Part of a small language model's weights: rotary positions, 730M tokens.
Each number is 128 + 32 x the weight over its row's rms, rounded and kept within 0 to 255. Layers, rows and columns count from 0. Numbers have three digits each. The size before them is the row's rms in percent of the matrix's.

# layer 9 attention value, 192x256, rms 0.0972, rows 122-127, columns 0-127
074:079154132170116075151103077180146101158180188141128078111081148096126149131143148136099137100105191156142142077125107143077073133153138154130181079139146133146075156065140115062126143137099077195152093144112110146062154181157109160077119109123167122116138136129120096117156143146135120080129144085153159170107118104167166133168122116112076098142126140047074146156145098123088145136170
075:067161142181144066156129145107129119107078109130113135161110070144186095142142080129128104095138120103087146166088133113074133141108123082082097124108144122086133139122117161092182136140118152172114152119158136127138124091121126153127142141116170091164098201157084142105113082101170190196073135126125097136142112130131148125165112019147150174255115131098100104120079172092177122200158
073:125065140175112139120118145139157123141145208156155122116123156124207109134114088094163141114169146151153134074090087114124133118154146116152132121136148048182090125051163148080118130159200112148128104129140078101155065145153085131137106115153153115133130123183102124161154133130148118155179126175150126122152182121109152165119125136115092175087192171151104144121098083078136081121130
077:194106157125145059182161159133107173115112112116166120090077138105094146095115139111151121108149118089136098154162098119108155085133163105115176142092108151127161136207152182167105068167183119092114103183079134105181116054100094099180156068119116141126086125118178190144130130184098155148132098180103102101082114112135112132090190079064112163210091148187154139120154120196179111144159
077:140142123081055080190130061117129080165122095108152106164051118115101101159128123115144086092097184069141140144133130106088137107096119141204123128173161186123071130104115127152159103126124091101163117201129130125129154150108111117149079136152159158118119128164228054149131115148159101116108086103177142121114139202124129146105129101182130081127121126108115150128149114102132124119179
081:128045124157120129121117131140118150125090065127173139133125167148097210183156195075102128108161100140130097149150133151124150117115203102158182065108127161091148138118102171176089071116161087144138150149152151142160128149093116153151131120116104107094117078121111141197114114139150148117074134131119101184075132128120142119147158140180114170126150118140123144131062104154084102095136
# layer 9 attention output (transposed), 384x256, rms 0.14, rows 186-191,250-255, columns 0-127
072:146117119115089128141101169150138150137169119121137139125172190143133118096141132091167153122157130113119178118132082107115185148096166110197133167167119204113158103126135087151095099180138117099090135129082130078190077130091147117137149095144058147142163162126136115158117136133079143113081104176157142165145134099159112201126075214114178120095124078227129115132128165109129146106113
076:156107145116090157085147115169145137136112121107162135148158117101125159093135141084091073135154133166109083101103077143104155143149141197167176115123077147099130137151126180123172074108094158129108134115130091117065149153169158139160118145147119159107137151126118137184096078143113132133137092193170130131119159164191147094164137129131134085064132117168131203164182114112134147167131
068:154140138101068073121109085133100131123207097097134147126191146153147155075114127068088108141127131126103075073136069117067073081089152097053133190130098130099139121143119114147116123123158138088098155164070138114124203162120162111166111163122119135166136091113110128169110130148205171115108089092134135099125161117141101154126129121212190103141112066183138061146158167134124186104113
071:095127213142153135117085125105128175164074139108115090138117168077092099160141133153077148151171079157213139104118148092114072142139098114121111147128156073133153149181128116130117097144192092117188121104199102187106152123144182157117144079139133157150165162120132138070123108128157114132141135129156183135094098111120117122127126121157057070142128130173113172098109115138103131097147
071:116120164159196107162148149108105146090125164060111140131162201123100027180083163147093164093083110090154160098088132105063170114152233094169101119132130108180200085125208203148138126141108130107164121086125082108108110116119164157121144117100159089127182109173162148087158144108110146148140114150104144106154100028095067117153120118103073159163123155183151144137099186113119173107166
082:112173111111157119174105126113133100152084179103085145155128095093134090107176136144092101099154142092173181171135191150165127135113148114124095160128106115170139127133145110119165121166163098124160122088079116122174145134170121089111114193127113145168136168184098156127118156105128110167136158125168135076112113148103143098168107091117087158123097150089109116164132072140134160085168
071:153133131071067111149109127072153102083169140148156144109146157089153122081077143015169108179093118110117120166128141129141133133098120083158110149153082155065161155111116146134149160150167108082143126118121197066155148137164080086113104138086049117162127191146121107124096075115123108106161051113100068152117138128113140095095084122088123094111103086158142069107151101123170171114159
069:083097143126110129113154119183200139152144144135176145122132232098179179173167131095129119165046091104095134106132162122168131188180063170151129132137158137197129077139164126168147077152100130174163123154120129113180095120075150145148161131126082134104144110139112134081102111159190106154079121136175121109177186099130120081156136132126141121131123113165140137125127103143118165119156
070:113145116128110100114151124156085150152191140119134155111122173132123162138110139105063139210127115133125082166089148161141082127079132089111112104116116123080122157116119089126111128093157135192112106148121108121095150099153143125198150184120084136111109090141139132150125153195194092160131091127095109200144137140091102089104113136099120131128144060070113149140171183084125118145151
070:118141155081111129150088160158118118159079097114071169112094053152168103182130077145124099141117145145118139091185071131147152124121093159118110086119207130116149156181141191098084123119140071177079110128126174115104170184188233151121103156183126126142177092088090106091130043166141105131103096118125135125127089126119116120131123185112141086105167111089110173144133080119101101092163
076:079099102189137121107087180114123132086107123090179164139144163129122111138136125082151136148138132180180079092158102166159132135159182158106153138179055124186122096172178122167146095129089174138106145103190170060138159118105097147111106175141092127111199146126119200082151102125101163074163092027152120083122157073131166159101162127134141138162116141134149180117194087166166089132156
079:124112147213121129135112186105199102179141081112120108162136121084145137150164104188148163115158135125131138110129199170109151166115134112118173092104161150128145139161153070124169151078125110166136118165139148053085168116134142128000141157147127145121117127165085140120093152223153150171173105076156185122151145173151185098140128193102130116117117085115094151146140095165168156143152
# layer 9 attention query, 384x256, rms 0.0856, rows 256-286,320-349, columns 0-127
088:097106113109153123149192222146084160172149120166160139170176119138076085136137153142150047141074150139151122129109131157121093093104088121192129076109166164166129092087130103067209111130175175089082136140080122121097123128150153136114162116155108113183157116170092165163166094131144134154114109159116110162089083156154136084138126098128095140153106135119137080130130188075153142157105
090:182094123133104167118169136187172133131162124106111105160122121104116142134127089078167158155168136154167191095129120124141145187147101135131085177111098093120065126161153118063150131110166160139145108103172077126099134071151115160166123152104107143167164132103173158159118148127114092078114100152096101157108068070124108102104102103056118115103112104120067121121172151150118132209133
070:121122104148089127128100071130146109126115112127088099065113095133143127161160111091172180083127131139134154166101093061122189165104138117099106093146116074078088087187150171173118128156129086162167147135153111123126067138147084114189099132135159191077160136085147083099104164124117106125187113145043172090120159118107186128099103118147174126138116126133132112139101056150120108134152
088:077198143123163123097081167117106154165166121102172176107142148194115122174127179141087084136040168098103135101151115093132096131097150130141104111096183140120165138115133114178089174125102144110124187133119153105198152140123127159123134104174164147172087115163108108128130119078122130151138147144117132105151115140140168194100133139145129177198153160189196106152112117116131138079103
105:115086152144135162134142081142154109109107132112113128111116147098133171122110103066177196089166094178175151136132118074131196140114128150121056196135063096101096077116117205165136113152163131164125109126153137145106090111129105107100094134091133145094137149067132095125120166145119097128091146145134097121115100095122069125105110144080156115128102118105063101147142120090125147196197
113:082153135095096100145072142127153071106101143160091143063085121156131094178189100124121177088123058138167087147097106069177157171146137101119112091130121045095110122159098149174094132112104118109150122123151169130117095109155140051132127174098211176131091134090068051123116185155123104083167140128122099082142156180121167111079147138145176115168132132128087156103124101100146100127137
079:180151162097112168130089180127117124121160096117179142164138143165104098121120172188139108111080147126119078130130170157072071104087136123151120171136177141154196200079144096107132135088116136074077124117134153143112174153134180156105173100146105073224102134141127110090145098125169137130071153082168118156143110126107163125087109128171130114139105190145203111132129166137117151090085
155:121105120127095120170131175174104134130126163125125105177107131057168114107168055092137131121202112154133183061058148205150125137107102099128151154115125158112107122118140094077144102135109100127140116097106096109071098117138152117135129167081108080103094097100138135147120133179145121123127126093164119206090089144178101092128117160113116106080109125087087164109180136086094153185126
133:098125057063095119134086101191141093140140173179095111135093125113115158152166033084151141110150136136082168166067104154163103144109122152094189117122195095101112077195136154093115097144165125168110137155116072173088144105123117125141122185125114102114121096137122115138080154144129098100174079111174126163114171174152175102138170092155060115164092095134077147091145146140114079123067
100:147145126132127170108144159101093154162208106094131143112165069204117161133155197128126098200065148079123149127149154135107144143143138150118099090131159152168154091146142125151120136127117170161118155110129157128164120127086095140156139066190103142164124111166120141097169074100143149134098143157109184072171100121090193158115155107133106152142154133156185103161137178151139098116127
195:142144152148127152083138135091116123121157105131179154086125151164079113143039174175108096152108105094102072176191104126106104093124173143170146139127145174133139173111072162173129151120146119124086175160131135093157155120116113155077108077165126122133183141157160142068162079080130151134136134160140151112115158069094171134127081091143150115172140124150241124116110099146173126108133
084:121182108145122146158123152193119098150127092043110113150145104082091110133116209098182124085174111113143125158114134128064089138114126146102100190151138147152160148039123085114130083107114166074114087100154185065096143133122199128114200111126124095138109142095198111151128103072141093155122121125179117166086114078123087154113070103115136131145135185154111112079117114154100189111119
097:108136081130169124196099166135152097088153124044163087165154123133127098078156160119150104055087130050136086171064136072141120115125130122159119113097078144120180145090155083142152098084118113080148102138133168088095197189095194081103184129105145115148138149101138085147141171113108159147084108122170096134107166101106125097102108128107129124151146183160186139130137128116116175122128
092:158118130144124097186129142127148119158109119211155108160100184111152124146155049126164127094166135160123116091094115136118117138089026126128113121095121133124136172105134155092142124147131078127160079120085127208084136132157180140138125160091103120135133155132163116141059135102175076151166138094114144193105104200135036089144169152146133120095118104096075187139134153102122149127121
099:122147125086099151078143183105066146141142128100154166145136133191115088097095206204111178128089158102091114134165141131161149125146094136175152095140149133128143114134136102107111110090095159119161137099165136113158151119135125131134161088124128075198129115171143117151157069191118169132135147122131135135116178130116158116149142073157091148180125175184206144129083151162144165106079
103:132096102166163112138167112073078150199162125168190168127088164119158105125140053136167112161107154176146172043105071085057125122048105137189138121099196160122141174077123091124158121167118084154139138114111152169116132132134151175121182117180086081168115098173149137116124112137179101147122145149095150173078088146164081107108165140180139153129127155102130120167088130141081212137126
098:183091125112069159084150135088059107134109118146091128155187098140159094193139144111088155220138104179095114058157123168183109148176157127115211129137106109169048098217114110139128150169110148177131127106083103114164113114096075078154127091139120154071138104118151147062164154183124132103171127130122149080154133119121158147147096167171083137119108091140156124125124117171168095134149
118:100145151128147152073119130091130153118146092137114155097147130189134106177060208168132138118063127095147097199170145152130126085120194148147154137155126150097167156115114176136109113128180160150120138150195134108149200154115084105094133094143127110159142143121137120070180083078108154137111124170115087108128152121074178125089088102139141084150133129184207106119139168135163090104123
068:130104171150096172171124096124169071071159073116169136160118127129110129104165194105152148127143111159095124174100141119097113150087113099156107115126103160126139134120163121128114112105159135144082107125100150103238158144131113079137035172124084164074113135102150178096154148093071111137172197142133157120141103154157149202090108144094138072113182129157137103140135157092177146157147
118:040107111141134094180110116177136111131116109103105080126146130128093157069128117174158119053122173095105110099054159131153102123109088120124123081150155128112143135088173123065134104104095174123132119115118132167105071171112120124147099173065158102157119108104155138130086136139112084136133090145090147167096124152175075066157156142107166127127108114106087144153122116138084190116103
098:039103095132123110146137123149141153139089145107091110108139162108060131084137187121157154066125164089110133165127146099116198071161103126159112131154149108124157113117163130107169076098120127145159119159113164124068111128140180137101152130163132200193137117087111160195134138098089150166122108137187117172087139151122085089125075128103171156151135131094132149148086122155064145175141
116:109115139156155094124124142107158137144129117087116161156075117037140169122169025104151171138149112147091165086120127071129141145103070115101094121125095128118133121115139074156129144136098114150111094110137126123106114118130133121130132125102194152143146130159125136168098184129135080133138105122126144129094102159187068125127154173117147135102148154088055163164105133139095184127160
107:072097113118095123150121089175076140153091153103114128123118154102087148089113060149140187087095137084115119116132140101130132107186111118146111081093082123092108094157160145082142097113088143160159100132093128119106054140164184111129111150090199141138135124125127167110121190192117105107142070184163144115091144123153132109141101140100185186148101104094082139141143117118063192125132
089:091107127154145069147096162172143113200167152137130120134122099117108119126064111119201170094179150174141161134113099144106117125074063164151109138142182107147119108095139152158115114179118111108154100120137159139121065182130161107146188155121147133125107137102202084128116122145106155123129083141118139175128143153136116108134158116115104109112126154114124180116139073169166149121137
121:090099123159144109193125110163136121108087167126138080143153130055120131165136067088098095109131162109148126091120101085199157127174147122120155110096103092105093113069148124136179139133123111087158109073134153077127094150178158098149104183069175164153120151087107142159084177166095087137124103147120138140131112152115086108108122162078120139180142154132074153164122090062133131148193
104:169129140149093142144056059132101089098097153150129136114180137170103098152123170116057089130135185101114123145186118140225102136201156141116189142136140115151067139160100126119125129107136179103109121106139086090145129128135146040139124122122093164133140137140096137079130167106119117066094143101112156093139193126107129171107075146129119169121128116141173101123130091106097111117149
152:061096111109146109179098164175154149142083127130067102177161119094143167099184043121159136137140100110129161118074149153134156130108081123082122170101112094124141083147183148106122154129134131161120112096102105137118109171131145106166117178077163129156092159090120094158087151159096060125111114121106117151128126165145079096131125126073161148077127143129078169118174125098085091139166
102:145164153137125152123150116119118142117132134115121135096161096172081117138045193127102137111079156057105123155181063119135128049193201162158137115146133154114131134041076118096152096115142134093117123176182106109096170100158136122129153114149073153152143169114105142135152075114121184108093103115191140156094152082115163105162084115100085088145161076186157122121125141124146124127101
115:142089138126188124114168127078136162113087125155174099141101119093156123165046153132168139114159119202132183100114105082093206119122098151139155106169169116126144161151095098125152149201155076170102142120150067113087063147185101141108182145152153117081140148193093142169150109165129081128147107127081109160073153177122089121110103152131117069108115112090122136127096139112199109108209
131:156183127141074171104149089113130133087155139167154180080099128174095133122112155134051101116150151111148096156155093119175102166163164149139169146156123133094143190143052096194104158106157136118094174172154095091133126138130117152148124103203102129135162140130068150133173074074181143154145175164120162134171150112070177169076124131146118112136127142093167071146135130084129125132113
103:168153143151142153118107138074141144133179122179212157097159129167135180152082130161097085153099142117131099139182143136075095110145095204147150164107154103095131114135099189122144150127181150155182135122159139110137170119136108121112137087179152156176106186161163118099168095084091115058130148139099147130113155119019100165110126127161088136120143143187194075128110135113160065120150
068:095102129150189116077169039132140135134120173132135131166159137130140084113104073145114116139131111057178152118197086128166137178121123144180165107133138166058110168183126137133153125149103114193159153112137122122202118114126055123100090141117041143128129107127147130107114175138136163105135148163160112100112127142168108133162072130134128204077170171135136157073180143142133119184160
087:093096148090182154112090123180088151099099102151139113105115174103148156094170120114152113127117188172133172116083174098120136188095143133131131136116090135136135123096089134158171066130094157166129159138123088171129114077138138104117093184134066167153140091093146206125141158096116171098153043129101150068144133130086114111126067090094141090112093151112090108140130138132192136177145
058:167140130161104127155101186142094095152144128120065139128093143112143144191171099107094125094145105147101100129062130155105200098095118115148060191105096138152139112153094081109102153121149110069088135105133141103113099152176168103174171101153183132157110151144125102179131108106120122083130103090148113148120140163086158162132246167150095098110062161162142118105124133128095149077127
070:088120162186102070126108154139149123119145133099115123092131050158159107149079123172099146175151070110119128132179091111157149117163108134126165116137147174072118159157148136163137138102115156184080193095144181112145119177089062123157122071168106120096151126171118119124158104110114117129197153094137108166151139160218135148093135089178185159151176174149111198033166114118082125112120
081:136103129102122136162128130159110159113106089182121141117122207044160166148141095094130111072137151200130094092086190137076137168095082121146076130109114103162104114105119165104154082169124117102131107147071139136049080121207165114126110143103164113161115146084185175145103154127126112082150097135111093110108119082058088129118081110058143134120098106109118117142130127120179129164139
110:111147148107084138128096131158100119101181109159085100078060078100135123213182121139124120146097045123091085125123140149106114109130099114123076183059120110147146144116114069098103114047126120128067124160148142099115132119125144132139134116163210084121130138131117105160095092092116145145155139129112115121128135177130174141118190160107115046154114097120108128142152117103112148131098
098:126141135167115112109142127101120126149113124067148106186149130210130144077113196091132121101116151085134174111168150134193182111145110120131140111125210145084141105104117104140155149137103132147184144128152146127196128133036124155145151129108079114103126062183106135075143128139160144135098194126150150129138108104147114162101091153162138204120136142157171129139115171084158144126123
215:127108136090104112180088108169099116152062131132102101115105119055158192045184088101124139140177144156161161112080137146169129145104108095106139126122085130118113099137149134116137096155111138132153089099106119152105103131163118084102081193063111175131114123088124149136102201199091099128139128123146125094095131169132098084169095113107148119103122118116058134100137128120135089180150
155:146141112132139161085136136113147135097178098124133127119138141103120145187094146142133140176109127090061132143179113094043136095114129128127120128142134151142176171110114098166092121187193132109113185172168138080155150110118155147147160101169167100142150137148148147157176044074131114112067123110134143098135123120105149168123171109110091107137123140184175110204110134108127157085151
075:099153103167132142150135098118169110139111192071144115142188120183089137131153163153194156106124164061126162154138097092167144128163124143082186056161198137082128096173168143105137145073111102135165156100123149122123154127057095085137169144152025167094132077179133163116126118123114123148129153115160133131136115147116118152121163130135145203122161121132149164102135133143112129139102
173:104152138136134115075104109121125122153193158102115126124097051196113094156112181202069101087085107057139130145154150119150124122144140167145115155151151130199112158132092131119102136108106169097083177178146123145157126126115178193114157088159156096112120101144145069115144078093154176157111168147127163140162101074163117143120108086166111167119104117123158132131104135172120136092090
062:191130115130112116118142167125127119168172119130152096157119091150185118054139077158194123143161099158131192118137167139086077185140129123136139042140056170121109093124151181194163134174076212114170077121138176142103095125155116118163108096128141078160145135114164144133080110102156131127124124138154136141106151122091090092143085128124107117102085184139095126125098192167111120185117
082:131121112158119088110147155058126140159115102084166129228138163173129173115115170172186136172116141117152218151118136124119113122134180148103149108183104138098161098139186092136137126134125130139208083114142138133150164149107099154144157085128054163154135096161159185051173133092080133150096133138123138104154169130105097120147056143115147162115143165132136137185127131105168127119106
077:101086111088190126135209145126108145101114148136157179105057157113113155094076110131150122143184109234118153095129140164106140132121128118145076107104096127147080124165156169131168147131124107105174110153112130117112147071197160163100087161122157109103118105139135086152032191149123093110137136113163095128142179093123104138134142121139114147138138179105124111113109136086144183163145
090:132102077151068123101100114112143148133097104090110073128186117199114128163135170144132139140127130016139160130145143136158142092108130104097160139135192142068162119141140061122137144081127146169114143114159076129170148122054100126138158123135074152148092077132129199093208106135117141193087180123096142124086067119138118151122131158134123150134128121177149090174138166109185139099133
084:090099047107131101143169149104097161137122200088129158138054138125134138084112139113192150102151150121134152145158126090120188173129066192170093161134117153126104155132138134156129100182140122081162144180084145155115130158190165140151124161139123137126142129117163119207087137127154073142081115113164101139098128066155094116132103111106146150101102154110121173129096139119090169167141
076:140105144160164135137078125133165141127141096116104100140183134128118062138144156135058075165129103025139096145122127121120103153103177177167159145104115115123133191101058124103083125163141182128029148105135111112169154172103082095135137092130111141091115156102129121084132107137127137144124158133088173126155086113119174133116143136120146169158149075130168124104140100119106072097102
085:084129092151128139122114131103102113155148163090158161186133123193142143056158197152096165191113096048124148122163177132158132148191170168163157118139104174123096082120193148098173067125145152169157134120179137097135191148121093119129140072105059114169098118127140172114116100137125090144116108152150136074100160129096119149099103085111154187184115125159126130093129160153123092151097
063:128111132116064117103164122099102120127144112102151123120119137176134109145113140093118098147099159081151086190140125111159155133098112045108126137165196098078112149190079088137108147112082142142113135161159056125147127093094081130194158151147134142159149128130131162126172107155145178156099148151067140142117112138137140171117141189113084156156159137142113136122153140148166109134118
074:124119141113039119144157093137082173156100128096142137132148147133097143083112143146182130064112091095088153168111140153093177152151167100136144109184126145151142160054125181058111060139140080077115145149110131151083154129147139149158107134104043094139134105129093130076126152149148116141075097072108109178112120125146137129111078150120162200150140121146154158122138105098166154094109
079:153104111146155147162139121080079141119128149150130126146162129163116149117082151183148168201103159184112130158164151135113150111149154118136093121082119147160118096105185140123188067121206134126150093127135152098141159106162119135089107113178089082135125157153104180147137115099097143130165101183126118078101179118094146095098100074107144099175144125113136119169082152167210091154123
088:122120118097146126106168163138119151179151128167102132142084113057126154165110058110170144111167114192120132109124131135113156109076074131123081133091118141122174087148146097164125104133088103139121100106115160132106116161162181152095126191121214127112162119112135121150118097168133122110169103152161129168119150098117134081166110105156116072117090158127102128131125098165127160127124
105:107131047105077135084096172131146126172160113158120110113109115141152120144129123120166164137166169112142100161161166135076164148064054137129132147117125148105177051174153090120146101159133168078099105110090116100153105160123103162129122124194161160123102098069174173150214076077077164133132194169156090154122107048130170126131143124113134091131110166131139140110131136186098081084119
094:105106125134164128138128116174183137090126169109087140104095135046118125075157083074141117072110108203114147136081118128156121145118114167120068103151100123136127130129152126145128126123089119136114117149075177188069063147136143151136107184093191125108110093112145081180078182159118110113182121123168110145147131123200105078148133136121143144095104162083064156118157086141093163180131
146:146122199115211123105203159108145088102145149168202183135080174147153124157098105147136133141099153167136124100170118063130108118180176126181134094134119121114090177135092177187152162172146099131152120125174139096132132153100083093121144093174130118176164175157123086120078088109118152086083105108096125143135137127080123153102144100071114063170184142132182138111065157119139180132183
087:201191103149090192152056100124114101112132128153164147106173124165147120102159165146084092144134198124140073136124123123137079143107111140142172130137133137112121169147102127135083134120145141102106149135130081071137113141104120110125146116167109163152119171109125136138192130099126150160130179123094134113136152150100133172086185153084164116107138101091160128135122124091091036085159
114:104129172097113096169092168193111127122107104120103150149136144099151152081160125103161147081143116153141124123042111123195152122099070065106126099163122137149113079111157116104138090131131134131127116094071125152094097129187144116156098166089119122150104166141137093179032159165114081135141090114162089127069156142167092107126119167109178083081154159111094193132151104173104149158124
194:145127143159165139058136111094157112126126126156132140091102127185113127182078154130123123139119143119128101115189113092093098102150170179154151114158171149081139195139083110199090163148147127139090148149183109083150116153116105143131188073203149148129155136167117168107179048066157168097080135122102166138159150132082171169088118097134098093133165128126169090121102129095111122102149
096:128130117108174126144152161118154120139105166152146141122084094131119169136104156127149134092128130220126133131096105115117142108102102196150163104183183125157154202142109117197135145138103078130103163147153144121098091170134136156099178141151188114099142184186121119209081117114140171114092073102123096104143163190084119122074137103137172106121132138097139152134091149167106149084158
101:139139138140116153123086106133117113124144147144153117117159123142118127126147118150034068128158151051111104156121136133205074108140162158094186121138102067116106176135088135150076158124143127132097181134161059110142128090147144122160149115153089146125102124101126151138190136107186096103112148113082168103177153135075130162080143155125113131117151126102124109135082095119083092133115
# layer 9 attention key, 192x256, rms 0.0806, rows 128-157, columns 0-127
106:209162083130037218110149133108101106152152133149168151169071125153113150062097114134173118109173150079097120106153110134111125095177159161141151138154149130070147133140075164107178128103146093112140125161137046109083146157154140122138126090167072112118163128119132142112131101103112133156079164090153135138137159126162148132163090122163069154012145128139169125147092156145156154096120
127:119130098140120159089104126135101149136134137162142114168087107159090073139084143118150103092175130106095120138164118142110088136158143190159186084160176164066175130161091135118146107140151138127154102154157088100124131154094122135131162103187107115128219118120069170105113080104129125100115188147158112150084198114166112164119090134152140142094142145180139111141110197104153133153139
122:098164143125141070159142172146128169127126163117132093104153126089157125133145121120120106141099103152160085109097148124123131129101083105116075119102099109187169113139168087152091125160118180111120138084100184120148114140110159167100104157086202142144051119097123100143101174138139111170204127131131111179118080106149093108111189118082142140232082109084076146095165108143103117148109
108:178173049146067146087182100177120116152127103148138114155103131138147090111134108084146139116157188074156120070097138119074139131124100085145146137133119146181183112165121123133146112090105155021157148158141095100132108120128133167124161079141107141116165108110103103099159062092069139156057175139184115134155125127177133109154120132090014142035108121120172143138100179139154109089092
128:062116144151185051198038119172143128129103153114099134123160113113107138143168106148055121119133105152098121146105126126188129121115110103083137087127122085178088119135149072114109106134117134146105140071101146112142171114105115131105140203115182083143070151117090136191070199160091085077197112149071113130113133143095102130096157152118200092195131105101064127099136104074098113129133
084:115105144127193085197145077118137138131123155156099130116178092132137213101161105124140146111132155159124139117107150116127177130124154132121028141099107099140105092118204136115112139177124100166160122143121167094112126141134141134140064161076106156154085136164179119153107209201107139095157122111122169141100071069113039142127117128147136133143121119070091131141111073187035122174151
054:191145174089094195134170108097109131133116121121155172172151162185094095123093131118169100125146136109123158084171055141144094072156161120137162087160107171085123144125077125121121140092191079130101111127140131089127100153131077083145105146114107147058136143147128138105177118149158170099095102144089173085138132126096167147149105105114129107102164104167145144146153092099175159072143
113:079142110155155091157079168163203126095157132123128108140158123119154130149200128122154189143128097162146072119072130109116137142130135121138084191150105120190132123079150077194113148100183160104111150114101139163181117134150146131108052155095150121120082160135150112193130186144146147184097088116120079145151162165118141107115138111107135106133085074120133135114189083143150101113131
094:102130127149162104134115187154117129092090163125095109113164112114168077172123108129130086142123114155135114087098162113135138179093049104065070142129095134196159154139149101147082132119100204072132149069129137127157106123140155127132170138086183115135047109129123064134107085118148148150157087100164144190160061149124166110116217140087116121188052164072107147094161113115131064134093
092:149138149115124173074121135122127072142157126137133102138052179102128104087050100118090103073116154096131145162173072185070108107108177078098149166152142092114105138119087176161139122075139140143121109102174088150104083113131098150152133115116135113140176148121128124117169085099134142118138120115106079189139182153133137099129091091126161098118116152142153093165098154088195165113135
079:137114154127119177127157133073093115085156157161177143135129175164124124146084140108140121131114124147117080092190103096122119077227162097136141111163154123094111113099125135157096098117190112187126102103092161059142091154148108132154158164106128126049148179162168116140159088121122181092141144150109142085157099109118134152132121157169164140137159128135157144176087137095144186116134
067:147121091104104125106090092113140139140099146120207152114113152169158161141174094144133181113140154133097131166134146166180123132146196136115219075167168128142067083197072122099181161128144050089148177117090145130124154101116076128075112132151085145142165109096095152118138186146077090082077157143100106070154204136140139164151110178153168158046143081138161138152125117161109151163112
104:069097133175177089088098092129111135144091133165111119093152149185137130149109159124077164130126139111094103117170103117170128134224104118141142150182208131099118109123142147076094131159148158114136116119135163056145130130157124075084068213111081159091153139085114149109133134130151147097133125146103157110129105094042162222183106175148164128149145142096146156114148122086103129130115
067:149140048116114115103094161155156168113123114070111192141147131059142084136191102117118198124155132144155135092065197082122134204136122116108158145096089131168143081145143098108128084182096185109140201138149078110102163103169128129120078128157108147108157064095132130175159128139117103146124157109189145145124116136200127093160120127113093120113089179116109128102149142111126076216138
067:152148166169128113167081123121145083137166181133140111181099155147084113162113146147143029053151101090138103116116093138131108126074126120098094158162117150111148190166056144128066156099141109106126076131134105084122126142095145092141169117090158120101128170169137136088183118066191090120137078095108115125145102191140164115094112081174139114118097120153122133143150095129122090063114
096:078152100090129111131160181140123100128112125110125100140103107155130086075101093137088162156123118072126150055092149141132146135143071090123174118147181155106123141113109084112108109098122168109144117141141125086153092072121163111150148066143195147139173114142092181133101108098124144183105147147175116126126124086228118106139135108108133129111144095146114190191117154083160098120152
101:107146161152168122106085117070101153074114128137144177147100133158088173179095140143080117131153096154124135138156060113183140097135140168121088136092135153102127172092087124130111172158158080157125135140154111139121112152123115109130138148127169052132119152132094110115094083157138113106105119131044196137145126081077060182124147103144134043154161119119126108151116109086163181061139
077:150108162124089176122158066100078148145160121128165123126149147210095144125067139100140143134109161175112118171187056131169100135191172137161143045169164144155117119144140163147166153154176125141167093116126133126186096124099121107131147170097072173120125175116163116091167139199127196106119125123118140083135153124037157181153086126173132182083190098116171134177134113118153154124143
077:088121138134148074129134120110147140108095115132090119152171192117136210154115164117067152179112084110144084104098138116129119127156158159060143169088151180129110140109115115165103178168125092118111211167115181137115108123086122175093100201097159118174131066100125118099126149104153129174117102111094145129128107081073105171153172142081120142177060100137153107128119092118123155109116
099:125135081126134111169060158109134149053100178153111191171159111137090087121136102122155098086125145169125137121101115093105105182089089169080134098095069123101164127191124076128085091111090115183137110122082074096148098142083137073137146101140157113096112200141107121152113167155150124107150146147150077134123125141163087080097150142130169156135137144127074155110139139092122052182122
070:088137116118125059168162074149141130142122152104110115105132118138175105106169109093123158174141157102137163146096167130164131170123084094167092157143067170125139107188143173119149115165053128132163124113090158188102142093117169124120135132091107129164147127105148110108118181134141080092124144085158115145121094158210125104182132105171124163138130171139058086157148196148099139165143
075:102162040136144113156110125169129177142069100157078093113150154102122113157196066094147163097189132156105133061080144114100141134101087141116092166108094063131162162138161090103133124097128166075145160127141080155112117130117161205116161094147159104105131098114153150181119141118152166167115113094170115140174127137140086081104141092090124131152101114102080130139127156141086060114119
073:175083111119128134144159134126132112120088125154123124118134143128118203109186119156135163170137137118145195087046163135161155146078080117105083144121132129082136135170176149092117176168091101110142121140093133124123141109178165158187123146095125123154137040150171129192212163144140101128122097097108239155123031161141131148120183154135101148049149114143163077127099102143113122128125
066:133129089126136120109102156158144145136132116104101128135129105101112117089178149156145184099121127094150197174108143148112126123128138119166108094141073086154135068138184119146139101165155139141144109127142133162085145103131142102064106099107128135145116152079132151158067137164117125123156166144183067176110137141115134090140074143130133143134112148189122160070144142179150108181109
076:172170123131179109130147135113140105179153108134091164156115113138083126155096147126133092116155069055173151130225083140166133066093174138135114117129145103137135169121116137125139163120155137111173075157180136158110134073144134185108150085167153108149108098107136148115129069171104118147131116144122095225065130144116181133105042084127137131209156135160130119076149119124128149165149
078:078131166128130132140152112123094128130156158091139155121107119173128128131080175138089086124131086093113064137190082096191128123177182138124132108129165120142141142093052115171162146100154097116125168153132135111185120091141117123112117133135114122129178160083081163096167132133084150122080108162089111096093122094081179191132127127138161174180205071126136103196118135125170180115148
066:140087141156091103147098121115192165129101107125115100106151155151164139153169167148101108144139138127117160125079122096089135139086167159103105163161153109083137105126094160161118119144186054130099167117095164161100189176108137095105111145123143127102173176114117134145189148127165137155158065068134151135156073137084097105121184133113122111169049110095128067092158126174152071197109
074:167159151155154144137101138155178135158165123146116126141170086154114100165082131157152049103100113147141134160114117166086156075058081145122093109137162128137174187129095107131080151094167128120084121117147172109128112186072104157129175149138159081147116178149139099148129072098132115139110124101057089139170097174155102104073180112113137101152080120133145119126154132100117124108046
066:156138189118122131106144158152119056116090116114128095210142137093146135102074148107098165077142176122128162139136092127141107139167197155096180170092145149160105114077125115090102149097223105155163104109170092137102160134107143143125076161127096131130123108068122177066040123135104188153086108105137114118128101149100147157156096148127125122112131095120159157122136105116155153078127
098:160159162156136134103155105130110129132141166111116145087134171154115122146070154107076076135122140151139097146184078124156093118135176153102161134167179168155130173149075183187139123128144104129114132147155163103162143128112109097158126121148130150167146169128093111074166069062120178149098122147092140091102183116150203196133133145127119133138138145122166058126123176110135152114138